config.yaml
num_hidden_layers: 10
hidden_size: 96
num_key_value_heads: 6
head_dim: 32
norm_place: "pre"
norm_eps: 1e-05
positions: "learned+rope"
bias: "none"
init: "orth"
learning_rate: 0.00301
decay_shape: "cos"
max_seq_len: 512
doc_mask: true
max_steps: 5216
dataset: "wikipedia_en"
Each number is 50 + 10 x the weight over its row's rms, rounded and kept within 0 to 99. Layers, rows and columns count from 0. The size before them is the row's rms in percent of the matrix's.

# v: layer 6 attention value, 192x96, rms 0.115, rows 83-95, columns 0-95
# o: layer 6 attention output (transposed), 192x96, rms 0.121, rows 83-95, columns 0-95
# q: layer 6 attention query, 192x96, rms 0.119, rows 96-118, columns 0-95
# k: layer 6 attention key, 192x96, rms 0.115, rows 96-118, columns 0-95
v83 092:32 41 40 56 44 43 35 36 50 43 48 41 48 36 64 40 48 52 39 66 60 38 32 44 43 64 51 65 36 51 54 45 39 49 33 47 49 50 59 47 35 67 54 58 62 46 47 58 16 43 65 50 50 47 54 42 57 54 35 49 53 45 42 48 36 51 66 48 53 48 50 63 45 45 62 39 44 53 53 49 37 58 67 45 74 51 51 46 43 46 48 34 54 29 46 52
o83 095:49 49 51 40 55 54 51 55 64 40 63 46 43 44 50 40 50 39 62 60 49 61 68 61 71 47 38 22 61 62 57 33 50 39 41 48 51 36 45 60 50 48 57 56 68 48 48 52 47 48 45 41 82 51 38 65 58 44 52 62 56 50 37 57 56 55 37 54 44 61 53 57 58 31 40 30 54 45 54 46 54 59 45 42 59 35 59 48 54 54 56 54 32 51 33 44
v84 081:60 28 57 47 67 63 54 54 58 33 61 47 57 51 47 59 56 41 59 50 52 68 55 37 61 51 58 53 54 51 52 42 51 55 44 57 42 56 50 47 24 34 47 58 41 53 59 52 49 50 46 69 61 55 75 53 54 38 51 61 28 42 47 72 61 39 49 67 44 43 44 52 46 46 39 58 63 39 28 56 58 46 72 53 50 44 46 62 52 48 56 38 44 61 45 58
o84 085:51 57 51 58 42 46 55 53 52 33 37 47 65 23 44 46 50 58 24 55 52 34 48 45 37 61 47 56 54 41 51 35 42 35 62 33 50 62 43 46 63 49 47 48 62 45 46 52 38 53 53 65 29 55 47 39 52 52 43 37 63 45 55 50 49 45 46 46 58 69 50 34 48 32 59 39 58 60 61 47 50 48 58 47 54 47 35 65 58 58 32 42 46 52 64 73
v85 105:55 64 57 39 63 52 57 44 54 62 52 53 50 49 49 54 51 60 59 27 39 51 31 57 41 43 61 61 53 46 36 61 39 56 29 63 46 66 73 56 52 44 52 51 43 57 48 41 57 45 36 48 43 51 62 49 43 46 42 57 39 57 48 60 35 30 49 54 42 50 54 24 45 58 56 50 55 26 31 52 50 31 51 42 50 46 55 53 65 43 31 58 43 52 57 36
o85 102:45 60 44 57 59 41 56 28 55 51 50 54 44 43 44 46 66 59 49 55 48 34 52 49 48 36 57 59 45 54 48 45 51 47 50 52 35 61 56 43 77 52 51 57 46 40 28 42 72 54 52 46 43 42 47 39 44 51 47 54 45 54 55 46 27 27 49 46 49 58 71 42 30 52 61 46 57 60 50 53 51 48 54 42 34 52 84 49 66 50 64 64 59 59 57 51
v86 101:47 32 46 53 48 59 70 54 28 56 59 43 54 58 46 58 54 63 53 47 31 43 32 44 50 57 63 59 67 50 61 43 56 40 63 38 36 31 47 57 66 54 45 70 40 72 41 47 37 47 46 44 46 39 50 43 47 50 68 49 58 54 51 57 58 30 58 36 66 50 48 45 57 46 60 58 64 63 57 48 56 42 41 48 61 39 49 52 51 47 45 30 65 50 37 44
o86 099:59 44 50 64 46 56 57 61 54 61 72 54 46 45 52 46 51 26 49 31 52 61 40 57 62 56 57 47 42 57 48 41 47 43 41 44 31 56 52 45 44 52 62 53 58 55 62 39 67 39 58 43 35 50 59 67 61 64 66 44 54 45 52 50 52 43 63 49 52 24 50 58 60 49 57 57 53 35 66 54 72 41 49 55 51 52 48 70 54 37 72 54 37 64 56 54
v87 082:61 45 49 45 58 56 62 61 50 39 66 34 43 53 48 44 47 49 41 68 44 44 39 30 38 67 44 64 51 52 52 38 43 42 45 40 54 45 59 45 39 69 34 42 58 39 38 53 33 60 53 56 41 38 68 51 53 30 54 56 55 49 54 42 41 44 51 59 50 46 52 70 64 49 65 40 57 33 59 40 54 53 79 44 57 32 49 56 48 47 41 49 46 66 39 45
o87 088:47 57 52 49 57 54 52 69 46 52 46 69 67 45 46 47 47 26 42 44 47 65 54 64 52 49 61 49 62 62 55 45 60 39 35 42 52 33 32 56 52 29 51 64 71 50 39 54 49 47 44 50 43 64 49 65 55 57 42 53 54 48 55 60 49 54 51 61 53 53 33 52 50 48 48 37 60 42 65 60 61 53 56 50 57 50 87 69 55 52 60 48 49 67 54 55
v88 077:51 40 43 53 58 37 56 55 54 39 51 33 43 58 57 43 41 28 51 67 59 50 46 29 37 54 60 68 60 62 60 54 47 36 44 44 43 38 49 39 28 75 48 59 49 43 47 48 33 49 57 55 41 40 67 47 60 47 55 48 76 57 46 42 56 46 48 48 56 62 56 70 57 44 54 50 38 38 56 60 46 63 60 53 54 45 49 43 43 62 41 52 41 72 48 45
o88 083:60 61 62 63 40 45 50 56 46 60 45 56 59 48 48 56 42 30 54 53 41 72 67 58 54 53 55 36 63 55 65 55 58 39 37 45 46 42 44 50 44 43 37 57 55 56 42 57 45 59 38 44 56 57 42 65 60 69 53 43 60 54 57 52 59 64 53 58 45 60 33 58 58 53 39 42 52 39 57 49 56 61 39 43 60 49 86 67 57 62 40 52 41 73 46 44
v89 091:26 60 40 51 46 35 46 26 56 58 51 57 37 48 62 39 48 72 38 51 55 38 45 62 44 40 44 53 53 52 54 50 47 44 57 39 65 38 61 58 59 66 63 50 69 33 46 52 40 56 61 38 46 47 49 37 45 51 30 56 63 57 41 41 39 56 61 40 63 44 53 54 51 49 54 30 46 66 56 36 47 54 51 61 57 42 54 58 47 52 40 47 71 35 55 37
o89 095:59 40 46 32 61 60 45 66 58 61 71 50 37 64 56 47 50 37 69 61 44 49 65 50 71 39 64 43 56 66 65 47 57 67 47 57 54 46 62 54 65 55 53 58 58 50 48 43 47 49 53 38 71 35 42 58 42 54 60 52 40 64 43 53 56 47 50 55 46 33 54 68 55 60 53 35 57 48 44 54 48 63 37 40 52 49 70 38 48 42 67 63 44 47 44 43
v90 100:46 54 51 64 62 47 51 42 54 36 48 52 47 64 72 46 51 46 46 53 52 40 63 41 32 39 46 76 39 44 61 57 31 53 60 48 40 53 56 41 50 63 34 36 49 38 34 60 55 51 49 50 46 32 68 42 68 51 34 55 59 59 43 50 50 45 40 53 62 62 45 53 61 47 55 61 47 47 53 37 58 61 60 59 22 48 53 58 38 38 35 46 44 65 54 53
o90 098:50 49 59 52 58 44 61 50 42 47 48 57 57 62 48 62 38 40 44 44 46 53 50 33 44 60 58 49 62 43 72 59 44 59 55 67 57 37 46 41 52 48 48 47 52 45 37 54 40 59 53 46 49 45 45 41 50 55 56 43 61 55 43 47 50 59 38 53 51 50 54 67 50 42 53 52 53 52 40 37 65 50 20 56 64 63 99 56 59 35 60 46 48 52 51 62
v91 092:60 56 59 53 54 50 47 62 52 54 50 60 50 73 64 60 54 45 51 42 46 47 73 61 45 27 55 61 50 46 70 67 42 46 63 41 46 54 55 40 61 57 40 54 49 44 39 46 43 55 37 46 39 33 61 49 60 45 47 43 53 19 44 34 37 40 53 55 59 50 37 58 76 50 38 62 46 52 44 31 52 56 48 58 37 41 52 63 64 45 48 53 58 57 46 57
o91 101:49 50 52 66 65 33 59 53 35 48 41 57 56 75 60 48 43 50 42 39 57 45 48 27 43 63 69 70 54 53 71 46 40 57 56 58 51 61 50 53 40 39 29 32 43 39 44 49 37 54 43 35 42 44 45 37 55 50 49 48 47 50 44 43 60 50 50 56 53 21 61 55 54 61 50 65 54 58 43 40 56 57 39 65 55 55 49 55 70 40 54 43 49 56 59 59
v92 093:39 56 36 51 41 35 44 46 54 42 41 48 45 36 56 46 48 65 34 71 63 33 40 50 47 64 36 57 51 58 57 39 52 44 45 46 78 46 47 49 45 68 49 50 58 32 48 44 31 57 61 45 51 56 59 43 46 43 36 61 66 48 42 36 46 60 63 49 57 37 56 63 63 55 55 37 45 75 52 32 49 59 63 52 62 37 52 52 43 49 44 45 56 48 47 42
o92 099:45 44 43 38 63 57 40 60 46 50 66 51 49 56 53 38 44 37 65 62 47 63 62 49 65 44 62 36 55 74 57 37 60 58 49 42 67 37 36 68 50 46 54 48 72 43 48 53 37 46 59 45 69 43 41 71 48 58 60 53 47 58 48 55 63 57 52 57 46 65 34 67 54 48 40 31 51 35 63 50 33 70 54 54 56 48 59 45 47 54 49 51 48 40 43 53
v93 097:68 37 56 45 42 54 46 64 31 51 38 40 62 49 57 62 51 35 44 48 45 55 78 53 49 62 55 53 40 45 61 42 54 56 71 61 53 48 41 53 48 46 47 62 29 48 60 60 37 63 36 53 72 49 45 36 60 38 51 41 55 43 46 57 40 44 57 62 51 52 51 41 48 51 39 67 62 56 39 36 58 53 52 62 53 69 45 58 43 64 49 30 49 64 43 63
o93 095:39 32 56 63 41 53 58 49 38 32 47 47 63 51 57 62 41 68 36 44 68 55 46 35 55 68 39 57 45 41 52 37 40 42 66 35 53 52 53 52 37 46 54 40 35 37 44 55 38 59 52 62 31 47 53 52 57 58 52 51 55 42 52 58 61 42 46 44 59 56 45 53 58 43 57 71 43 42 57 36 54 53 49 58 53 48 13 49 49 56 34 42 43 35 56 50
v94 092:51 57 60 38 48 60 36 36 44 63 32 51 43 40 45 41 47 56 51 46 44 56 39 51 48 45 51 30 51 57 39 44 39 63 36 54 62 73 45 41 47 35 48 46 50 68 50 58 50 41 39 62 58 70 48 61 58 62 51 49 32 50 45 60 60 50 52 55 46 52 48 49 34 60 46 48 50 42 42 71 56 37 40 41 77 53 53 54 57 36 62 50 57 29 36 66
o94 091:58 60 30 49 56 51 39 31 57 50 47 49 47 23 51 39 72 67 47 58 59 35 45 46 47 52 27 50 50 65 35 51 46 49 71 59 41 60 59 43 62 51 46 59 42 55 37 36 48 43 41 58 53 51 52 47 59 38 48 57 45 66 41 57 52 56 41 35 57 68 75 45 43 51 52 50 45 60 48 60 36 43 60 57 35 35 60 52 48 44 49 39 54 34 47 50
v95 105:52 48 33 35 44 60 45 57 68 56 51 47 55 56 40 38 54 34 55 47 51 61 65 32 56 49 54 55 65 64 65 39 57 53 51 56 64 57 45 68 36 40 61 61 35 34 43 56 57 31 38 48 53 56 61 59 47 57 41 63 46 69 47 59 58 59 51 57 41 21 42 60 41 55 48 50 40 35 42 40 56 51 68 65 51 39 46 59 50 55 59 47 43 43 49 43
o95 098:44 57 28 49 46 52 44 64 40 36 53 53 51 33 34 45 44 56 34 54 42 61 59 47 26 47 44 67 44 63 65 49 60 54 44 49 61 47 48 39 55 48 56 52 50 25 40 57 48 45 51 56 50 56 48 50 53 60 32 35 65 52 62 60 58 44 59 50 60 63 46 51 48 52 54 33 51 43 54 39 40 55 41 33 61 55 24 48 49 43 29 48 39 64 68 57
q96 151:48 40 40 43 46 43 37 41 61 45 50 38 55 38 43 45 50 70 62 46 41 36 54 48 49 44 59 62 45 52 63 77 66 43 58 41 64 36 66 58 44 63 31 42 53 42 54 58 49 36 46 34 39 58 59 50 51 50 41 54 56 58 55 74 55 47 45 67 59 44 50 37 63 46 53 49 43 62 37 40 45 65 38 45 47 51 55 54 38 62 48 60 33 36 44 69
k96 129:39 58 40 54 61 46 58 39 58 60 50 53 73 48 63 48 61 48 51 55 67 52 57 36 39 54 39 51 40 60 61 47 36 49 42 45 40 59 36 35 43 43 57 63 60 51 52 45 51 60 57 44 58 48 49 41 32 48 41 29 39 38 53 59 63 40 34 56 50 48 60 57 54 38 42 65 57 60 59 49 48 62 61 48 48 46 19 32 66 36 51 35 42 56 53 38
q97 151:54 36 44 52 68 41 42 53 42 54 37 58 36 45 50 66 38 34 51 41 60 58 42 43 46 54 54 51 55 54 47 45 54 60 40 67 55 55 46 35 38 36 58 49 31 56 49 46 48 55 50 57 45 48 38 75 53 53 68 58 47 59 31 36 49 45 59 41 42 52 49 52 58 58 49 47 42 54 51 55 51 24 38 64 61 60 55 69 57 46 47 69 69 55 26 44
k97 063:55 65 35 64 28 30 55 40 49 25 46 39 62 44 25 42 36 44 57 45 28 46 68 54 55 56 44 64 49 58 63 43 45 47 60 57 55 54 43 71 49 46 35 54 47 57 46 59 52 58 45 56 42 62 52 56 55 52 52 55 63 41 52 64 51 53 57 46 29 65 60 56 56 64 35 49 51 59 35 45 52 55 40 61 47 61 69 38 51 50 47 55 51 49 52 61
q98 119:52 60 61 51 50 64 58 56 48 54 62 59 49 53 61 68 56 40 42 60 66 52 35 39 52 48 58 41 54 48 38 23 21 49 40 47 45 51 46 40 48 57 65 58 44 61 53 41 57 64 62 54 63 38 48 53 36 45 64 43 47 48 38 28 48 57 55 52 52 47 42 67 55 34 50 53 48 38 66 65 40 42 45 62 60 59 37 44 53 44 54 58 66 57 43 33
k98 061:47 50 59 44 55 57 54 40 66 42 59 58 29 58 66 31 56 60 49 54 49 50 48 60 50 49 45 41 46 56 50 45 57 37 63 46 62 31 69 50 53 58 56 44 46 48 44 57 47 44 49 34 42 48 58 58 47 38 24 54 54 57 44 39 55 30 46 47 62 42 58 35 64 48 78 35 38 56 62 39 55 39 60 37 51 46 61 53 37 68 36 44 42 49 48 63
q99 127:49 66 54 57 32 65 51 47 51 47 60 45 68 43 58 43 56 69 44 51 43 37 50 59 56 46 57 55 45 36 57 53 41 42 63 35 57 51 62 64 66 69 41 51 64 55 58 49 55 44 61 43 49 50 59 30 43 48 45 46 55 41 59 58 44 55 51 63 62 55 43 44 41 36 51 49 50 51 46 55 31 73 51 38 31 47 38 38 34 60 53 40 36 53 74 65
k99 137:38 56 43 48 63 46 54 39 57 52 55 52 64 50 59 57 69 46 48 60 69 47 45 41 41 52 39 55 43 64 61 48 45 47 54 44 33 58 38 35 53 53 58 52 53 53 57 45 42 55 50 39 58 57 48 44 39 41 35 43 40 38 51 53 69 40 31 58 50 40 69 50 54 33 42 61 51 59 64 52 56 59 57 36 54 47 14 30 68 38 42 37 44 53 50 43
q100 092:46 59 40 55 30 57 50 38 57 47 53 38 46 45 50 47 52 70 42 53 50 39 49 55 50 48 49 58 38 33 53 56 46 43 66 38 60 54 65 60 51 70 39 37 68 46 66 58 47 44 58 49 32 56 58 33 51 44 35 53 61 37 63 55 48 52 43 57 67 54 51 39 47 48 51 44 50 56 61 41 36 64 61 40 35 40 43 51 38 61 40 37 38 54 74 68
k100 057:45 64 39 65 32 45 50 31 52 48 40 40 64 44 41 59 66 29 42 64 53 45 43 44 54 57 42 75 44 44 67 58 49 47 58 47 39 62 43 39 48 51 55 40 50 37 70 38 31 55 53 52 46 61 59 50 39 43 45 51 50 47 43 55 60 53 45 39 48 57 72 45 52 42 29 52 55 48 62 59 48 62 55 47 51 46 22 37 62 44 52 43 47 60 54 40
q101 131:55 37 43 41 67 34 44 51 57 54 38 49 39 43 38 43 36 41 65 55 40 56 59 49 41 53 42 44 37 56 37 59 78 71 55 59 43 61 41 30 45 55 41 61 45 39 64 58 44 50 38 67 45 59 45 49 67 48 46 55 48 54 45 56 55 47 41 38 38 53 64 42 44 73 45 44 56 57 42 40 71 31 52 51 50 41 60 53 54 39 38 40 53 49 40 46
k101 136:64 46 49 53 41 54 44 55 42 45 48 43 39 52 45 45 30 47 51 47 35 60 57 63 54 52 55 37 59 38 39 47 57 49 54 52 67 51 52 68 49 52 41 46 46 49 44 53 53 45 41 62 37 41 53 51 60 62 67 61 64 64 45 47 36 54 68 48 49 62 33 54 45 71 56 35 50 46 38 49 46 36 44 68 54 53 90 64 33 60 62 61 53 51 53 54
q102 084:49 32 48 32 62 34 48 59 49 60 39 52 38 53 43 56 41 35 54 61 57 55 54 47 39 55 41 49 51 59 34 48 73 66 38 63 41 57 39 26 42 37 48 51 39 37 45 53 45 55 40 62 46 45 46 54 60 52 47 51 40 58 46 43 60 42 39 37 37 43 66 35 50 62 57 50 55 56 47 48 78 36 42 55 58 44 66 59 58 36 38 47 59 47 35 42
k102 076:60 40 59 39 63 57 49 63 45 52 57 52 33 63 46 47 39 63 62 37 44 55 51 56 53 29 63 36 60 53 49 45 62 45 53 46 65 39 60 64 60 59 57 51 63 55 26 57 69 36 62 45 41 39 46 46 51 62 67 49 59 63 54 49 47 46 62 54 56 50 35 58 48 59 64 36 40 56 42 50 59 47 50 54 46 42 75 60 34 47 60 65 48 51 43 65
q103 121:44 58 65 56 44 57 51 45 47 46 62 56 59 58 65 62 66 54 41 60 63 40 35 46 59 46 64 54 60 49 62 38 27 35 41 40 57 42 58 60 53 55 58 45 51 63 46 35 52 56 64 36 65 33 53 53 33 43 56 44 47 56 54 39 52 51 56 69 61 42 45 50 59 25 54 64 35 47 49 68 39 64 41 42 51 55 34 38 53 54 65 57 43 52 48 43
k103 131:41 47 54 41 66 46 57 51 56 62 53 51 57 48 54 60 74 50 45 56 67 45 39 33 45 51 49 57 44 57 57 49 44 47 48 52 37 51 48 37 55 53 63 48 55 50 60 42 54 55 55 42 62 57 43 48 37 35 37 41 38 43 56 56 68 47 34 59 50 40 58 50 49 24 36 63 47 55 56 54 56 65 53 38 50 45 08 36 68 41 42 36 49 51 42 43
q104 107:43 72 57 65 43 56 61 43 50 39 63 48 60 53 63 50 64 59 42 52 55 43 39 48 64 42 58 56 59 48 65 40 22 28 50 34 55 41 57 68 56 60 63 44 62 54 51 46 50 46 59 30 58 46 58 53 33 43 51 50 59 46 50 45 47 59 53 70 62 43 41 57 59 29 52 55 38 44 60 60 40 69 50 46 55 56 37 38 53 59 61 57 42 52 54 43
k104 084:33 50 55 46 51 48 62 52 55 66 47 34 61 45 54 63 69 37 36 62 62 42 37 38 57 60 40 58 50 47 58 57 36 42 45 50 43 48 50 37 49 51 53 38 51 42 74 45 38 57 48 46 66 64 50 50 37 31 30 52 41 43 46 49 64 51 37 49 49 46 60 46 49 30 36 63 50 54 62 50 57 56 48 46 56 48 20 42 63 47 40 31 56 48 47 38
q105 101:50 42 39 44 65 46 52 50 51 60 39 43 36 48 36 41 41 50 56 50 43 54 58 50 44 56 37 49 29 48 38 57 69 62 55 56 44 67 44 36 52 49 43 44 52 34 62 66 45 50 43 61 36 60 47 43 70 51 38 62 54 39 55 50 51 49 41 31 47 63 53 52 36 77 55 38 62 54 64 27 55 39 60 60 51 42 67 55 48 49 37 34 57 58 55 58
k105 116:55 48 40 50 28 55 40 49 49 44 47 42 40 45 48 42 29 48 48 53 33 47 59 67 50 54 49 38 56 44 45 52 53 50 53 49 62 53 52 60 47 55 36 51 45 49 47 57 43 56 43 63 40 42 58 50 71 61 58 61 60 56 46 44 33 49 68 37 51 58 48 46 52 75 61 30 53 43 48 46 42 34 40 61 55 53 91 63 40 65 53 56 50 49 65 50
q106 133:49 43 34 45 44 34 53 55 47 55 39 37 28 53 44 47 40 47 44 56 51 58 48 40 36 61 38 41 40 58 42 55 70 66 43 60 44 58 53 35 31 39 54 44 48 37 51 61 45 52 37 71 43 60 43 52 60 52 35 55 55 51 42 40 57 50 44 33 42 45 59 42 50 70 65 41 60 50 45 37 58 36 53 55 65 38 66 58 54 50 27 42 66 52 46 47
k106 075:48 55 67 45 51 59 39 50 55 43 56 53 30 58 42 36 42 64 62 40 36 47 55 57 64 27 69 55 54 58 59 44 58 47 67 50 50 53 56 57 63 65 40 50 56 32 32 54 53 50 54 43 42 38 40 51 49 62 43 52 57 57 56 47 39 61 54 34 52 71 59 67 32 59 48 35 44 55 51 61 57 41 51 48 41 49 75 66 44 45 57 66 44 47 61 48
q107 129:41 72 52 64 41 42 55 38 47 51 59 41 45 52 63 58 73 53 38 70 61 34 29 40 57 47 62 55 52 46 57 40 35 18 49 33 55 45 60 56 51 65 62 38 59 52 55 50 44 60 64 39 51 41 54 53 42 34 48 50 56 47 56 37 48 47 48 62 62 42 57 43 60 41 46 50 37 46 58 57 39 64 52 39 52 48 33 39 54 60 48 52 41 59 57 54
k107 152:39 49 58 44 68 50 46 53 61 61 46 45 60 50 54 51 74 48 38 65 66 47 46 36 61 50 49 46 54 53 61 47 38 32 55 41 54 53 51 47 58 55 60 45 58 39 65 36 57 51 58 35 57 53 49 43 30 41 49 32 42 49 52 57 59 40 38 66 54 50 54 50 54 26 31 60 46 61 57 61 56 74 61 43 48 54 19 40 55 48 58 37 48 57 46 57
q108 065:51 57 49 49 48 53 58 42 70 33 34 54 61 63 40 41 49 42 53 51 62 57 55 66 44 53 29 56 44 34 35 47 49 52 52 50 69 51 46 56 55 59 46 43 57 41 63 55 34 48 37 62 34 51 41 48 54 53 40 56 60 52 46 55 47 51 49 53 54 54 58 41 49 57 36 49 65 59 72 34 68 42 35 44 23 50 46 63 67 38 34 47 31 47 53 38
k108 098:60 51 54 54 53 54 48 53 55 40 56 52 59 56 41 54 62 48 44 49 48 67 54 44 59 51 54 25 76 37 58 38 51 44 61 53 67 51 54 70 51 43 53 53 52 70 50 36 64 40 50 39 38 54 57 52 53 60 70 49 56 55 51 49 57 37 67 71 62 47 24 57 51 56 51 59 23 43 44 51 50 56 50 55 56 49 63 62 36 51 68 62 45 55 43 63
q109 076:65 45 58 57 48 64 45 49 44 45 58 55 58 62 47 40 44 51 41 35 32 65 63 62 45 46 57 48 74 50 63 61 41 54 53 64 52 54 53 62 50 46 39 50 46 51 44 44 44 45 20 55 31 54 53 56 52 78 55 55 46 49 40 55 33 56 68 51 41 59 32 46 51 41 43 61 59 36 51 53 58 52 47 45 48 66 63 66 49 49 64 73 55 55 60 54
k109 092:65 53 50 58 36 73 47 42 52 59 42 43 62 36 49 64 43 48 67 35 30 42 42 32 66 42 49 56 47 41 63 62 38 58 47 39 64 48 57 50 56 48 54 61 68 56 40 56 58 41 46 40 48 59 44 56 44 62 62 46 52 60 38 63 38 62 76 50 57 35 31 35 56 45 60 48 51 41 39 37 41 48 38 46 42 45 42 59 49 51 62 58 50 49 41 47
q110 076:50 52 46 51 47 56 55 39 60 41 42 46 49 38 50 34 65 52 51 47 57 56 49 45 40 35 50 53 54 50 40 52 34 51 51 60 41 46 66 51 50 62 60 50 47 41 17 44 46 46 37 55 49 48 61 45 49 44 53 65 62 50 08 37 50 59 67 56 43 59 52 54 51 39 43 37 35 52 56 64 42 52 48 40 58 64 47 72 45 60 48 62 68 48 48 37
k110 086:45 58 30 54 51 63 60 41 61 42 64 58 55 48 54 39 50 45 39 57 55 61 61 48 69 48 55 59 70 41 51 37 42 51 50 52 33 62 52 42 55 55 50 78 52 40 50 35 41 46 51 45 54 57 48 58 52 54 50 46 50 58 43 38 36 53 43 29 72 21 44 56 56 60 73 57 40 58 60 65 60 54 39 45 52 54 47 51 48 45 59 53 64 48 48 33
q111 101:74 55 56 44 52 53 44 47 44 47 46 67 71 46 50 43 33 48 63 41 35 54 57 59 57 44 58 28 52 38 52 55 62 68 56 58 48 53 34 61 59 47 30 72 54 65 69 59 58 44 40 53 61 65 36 55 52 66 65 42 52 46 37 53 42 65 51 56 45 45 26 58 47 57 48 47 50 54 29 46 48 42 44 50 44 58 61 45 55 39 51 57 51 43 41 50
k111 079:67 64 75 43 50 52 54 58 49 45 44 63 73 51 51 59 47 47 61 37 54 57 44 50 43 49 64 43 47 45 31 47 55 58 53 44 58 55 58 64 53 43 28 49 46 63 59 48 40 49 31 51 48 39 39 40 57 59 65 51 46 45 50 61 32 65 47 65 42 55 29 50 33 50 54 47 51 50 30 46 35 42 42 60 41 65 60 49 66 40 51 65 44 34 47 56
q112 064:68 57 63 33 61 46 38 55 62 52 43 52 57 50 46 34 49 60 47 51 43 53 54 68 48 34 66 47 48 45 39 38 59 67 51 62 42 53 54 61 63 68 34 53 55 59 54 56 42 55 49 65 56 48 36 45 42 67 55 56 56 53 39 57 56 41 59 57 60 54 52 53 25 38 50 41 47 48 43 63 46 63 41 41 35 40 58 48 68 41 43 51 41 41 41 20
k112 078:56 55 43 62 53 59 55 44 55 38 57 61 60 49 43 53 50 54 31 43 42 65 50 43 51 59 53 46 50 55 48 27 68 47 50 36 63 78 45 51 58 51 48 66 61 52 35 50 62 56 47 49 30 61 29 50 56 44 61 57 57 73 36 57 40 62 54 68 51 29 48 55 60 47 77 57 53 59 36 48 53 49 49 49 50 43 43 59 54 46 53 46 43 61 36 61
q113 075:40 63 61 56 36 61 58 63 41 51 55 52 45 37 52 41 48 59 45 40 50 42 63 46 54 47 17 58 40 53 63 43 41 73 51 46 56 48 49 52 46 56 48 54 20 60 38 53 66 37 60 51 53 55 50 56 55 71 38 54 51 51 65 48 49 51 33 41 59 52 48 48 34 54 57 64 50 45 50 39 46 68 57 58 37 42 56 52 45 46 30 43 44 53 63 65
k113 083:60 76 48 44 33 47 54 42 47 46 50 47 54 51 44 72 44 53 51 49 53 54 37 48 28 45 41 35 55 51 67 40 56 47 51 41 60 45 29 38 36 43 77 37 49 47 44 61 38 63 41 54 43 63 60 41 61 76 66 49 63 48 52 54 58 40 63 47 40 58 64 55 39 55 55 47 58 52 53 39 44 51 40 52 52 48 47 41 59 43 56 65 44 50 64 62
q114 080:28 62 47 39 47 49 54 39 53 64 54 43 29 36 45 44 57 62 38 68 69 39 47 40 45 51 43 53 35 61 41 48 50 47 50 46 44 51 68 59 45 58 52 35 52 39 54 53 43 51 66 41 41 44 54 47 49 42 42 44 53 44 53 40 62 51 44 43 57 54 71 44 42 49 54 38 39 48 84 47 39 66 58 38 49 30 45 60 56 56 31 38 48 49 52 44
k114 078:43 58 51 59 40 44 62 51 40 47 60 67 47 63 50 26 35 56 35 68 55 49 54 49 57 51 48 52 58 40 46 51 65 44 53 46 36 65 44 32 52 49 44 44 49 35 38 35 54 65 62 70 37 53 48 36 54 39 57 50 60 54 51 43 44 42 37 35 52 55 67 49 47 40 51 28 36 61 54 49 61 60 57 45 40 46 41 35 43 62 65 32 53 64 56 57
q115 087:39 56 54 45 74 39 58 57 57 64 37 52 47 50 60 55 50 61 39 58 63 33 43 60 53 41 66 67 43 38 37 40 54 38 44 45 46 53 46 42 71 43 49 38 62 46 44 56 38 60 62 50 54 40 50 49 54 47 52 64 51 48 66 47 51 38 47 50 72 38 57 33 39 56 55 30 30 50 54 52 50 60 42 47 40 25 42 35 63 53 51 45 46 55 51 37
k115 082:42 40 37 42 55 32 42 41 61 35 47 60 41 48 35 56 57 50 41 64 45 43 39 63 32 73 30 51 51 67 56 48 70 46 43 55 49 60 65 27 53 45 43 50 54 36 62 66 49 58 50 46 42 52 47 54 56 39 32 51 46 40 45 50 55 61 36 47 48 43 66 57 70 40 45 41 63 60 56 47 61 50 61 47 47 37 45 53 48 46 26 41 51 56 54 61
q116 070:48 44 45 46 48 43 43 71 38 47 45 46 48 35 49 65 49 61 43 40 47 51 51 43 48 52 37 59 32 59 64 30 43 59 43 43 56 47 50 33 46 49 61 48 29 43 28 57 77 37 73 48 62 33 67 50 46 53 54 57 58 50 53 51 65 35 46 47 61 56 64 44 45 35 50 53 55 57 47 51 51 63 59 65 47 45 45 50 37 61 59 55 33 44 37 58
k116 085:41 46 40 55 46 50 48 55 49 64 72 39 45 52 51 61 67 39 46 55 49 51 41 50 48 50 32 46 49 65 59 33 40 57 31 42 44 48 31 39 43 52 59 72 54 48 52 54 62 47 42 48 57 53 51 72 67 54 40 51 56 43 54 43 48 35 44 40 47 34 52 74 57 53 50 52 74 38 51 44 50 52 64 56 65 29 41 41 58 60 39 44 57 45 67 41
q117 079:25 59 60 64 40 40 75 51 37 55 50 37 38 43 42 56 67 60 37 50 60 46 37 42 54 59 30 55 56 50 64 58 33 33 41 42 57 35 57 45 34 49 74 43 32 47 38 40 55 40 54 43 50 39 52 56 44 52 42 57 57 49 55 44 54 41 35 40 44 35 57 46 62 40 51 59 46 52 49 44 57 59 55 63 72 48 44 39 47 48 40 55 53 45 51 48
k117 070:47 57 55 48 52 53 42 60 49 45 58 51 39 32 48 58 37 54 39 71 54 52 54 50 59 55 37 59 53 42 70 48 40 48 66 43 39 39 42 49 59 49 60 39 38 28 45 54 51 49 61 48 61 50 37 55 63 52 51 52 44 36 76 38 50 62 58 37 57 77 65 59 35 44 48 63 40 50 60 49 42 56 39 62 48 50 50 61 28 37 35 49 64 56 58 55
q118 080:54 57 48 45 54 53 44 37 57 47 45 43 43 33 55 39 62 66 34 48 51 50 59 52 36 35 55 69 54 53 44 61 43 63 45 49 43 59 66 40 60 54 42 57 46 43 23 41 50 42 38 55 35 42 66 41 50 69 30 64 59 58 50 29 54 55 54 54 67 64 60 44 41 33 43 39 40 50 57 72 38 58 56 45 52 49 51 65 54 48 52 50 56 58 44 37
k118 108:45 61 22 55 47 55 50 37 57 47 57 53 46 48 38 68 55 44 55 54 41 44 37 43 39 47 41 59 41 50 68 52 46 50 45 46 45 60 55 43 52 61 70 51 59 54 47 73 43 60 47 52 49 57 43 53 58 53 44 40 57 54 34 51 34 45 57 33 71 28 52 51 57 56 66 45 53 52 66 49 59 38 35 41 51 19 41 47 61 38 63 56 50 44 48 37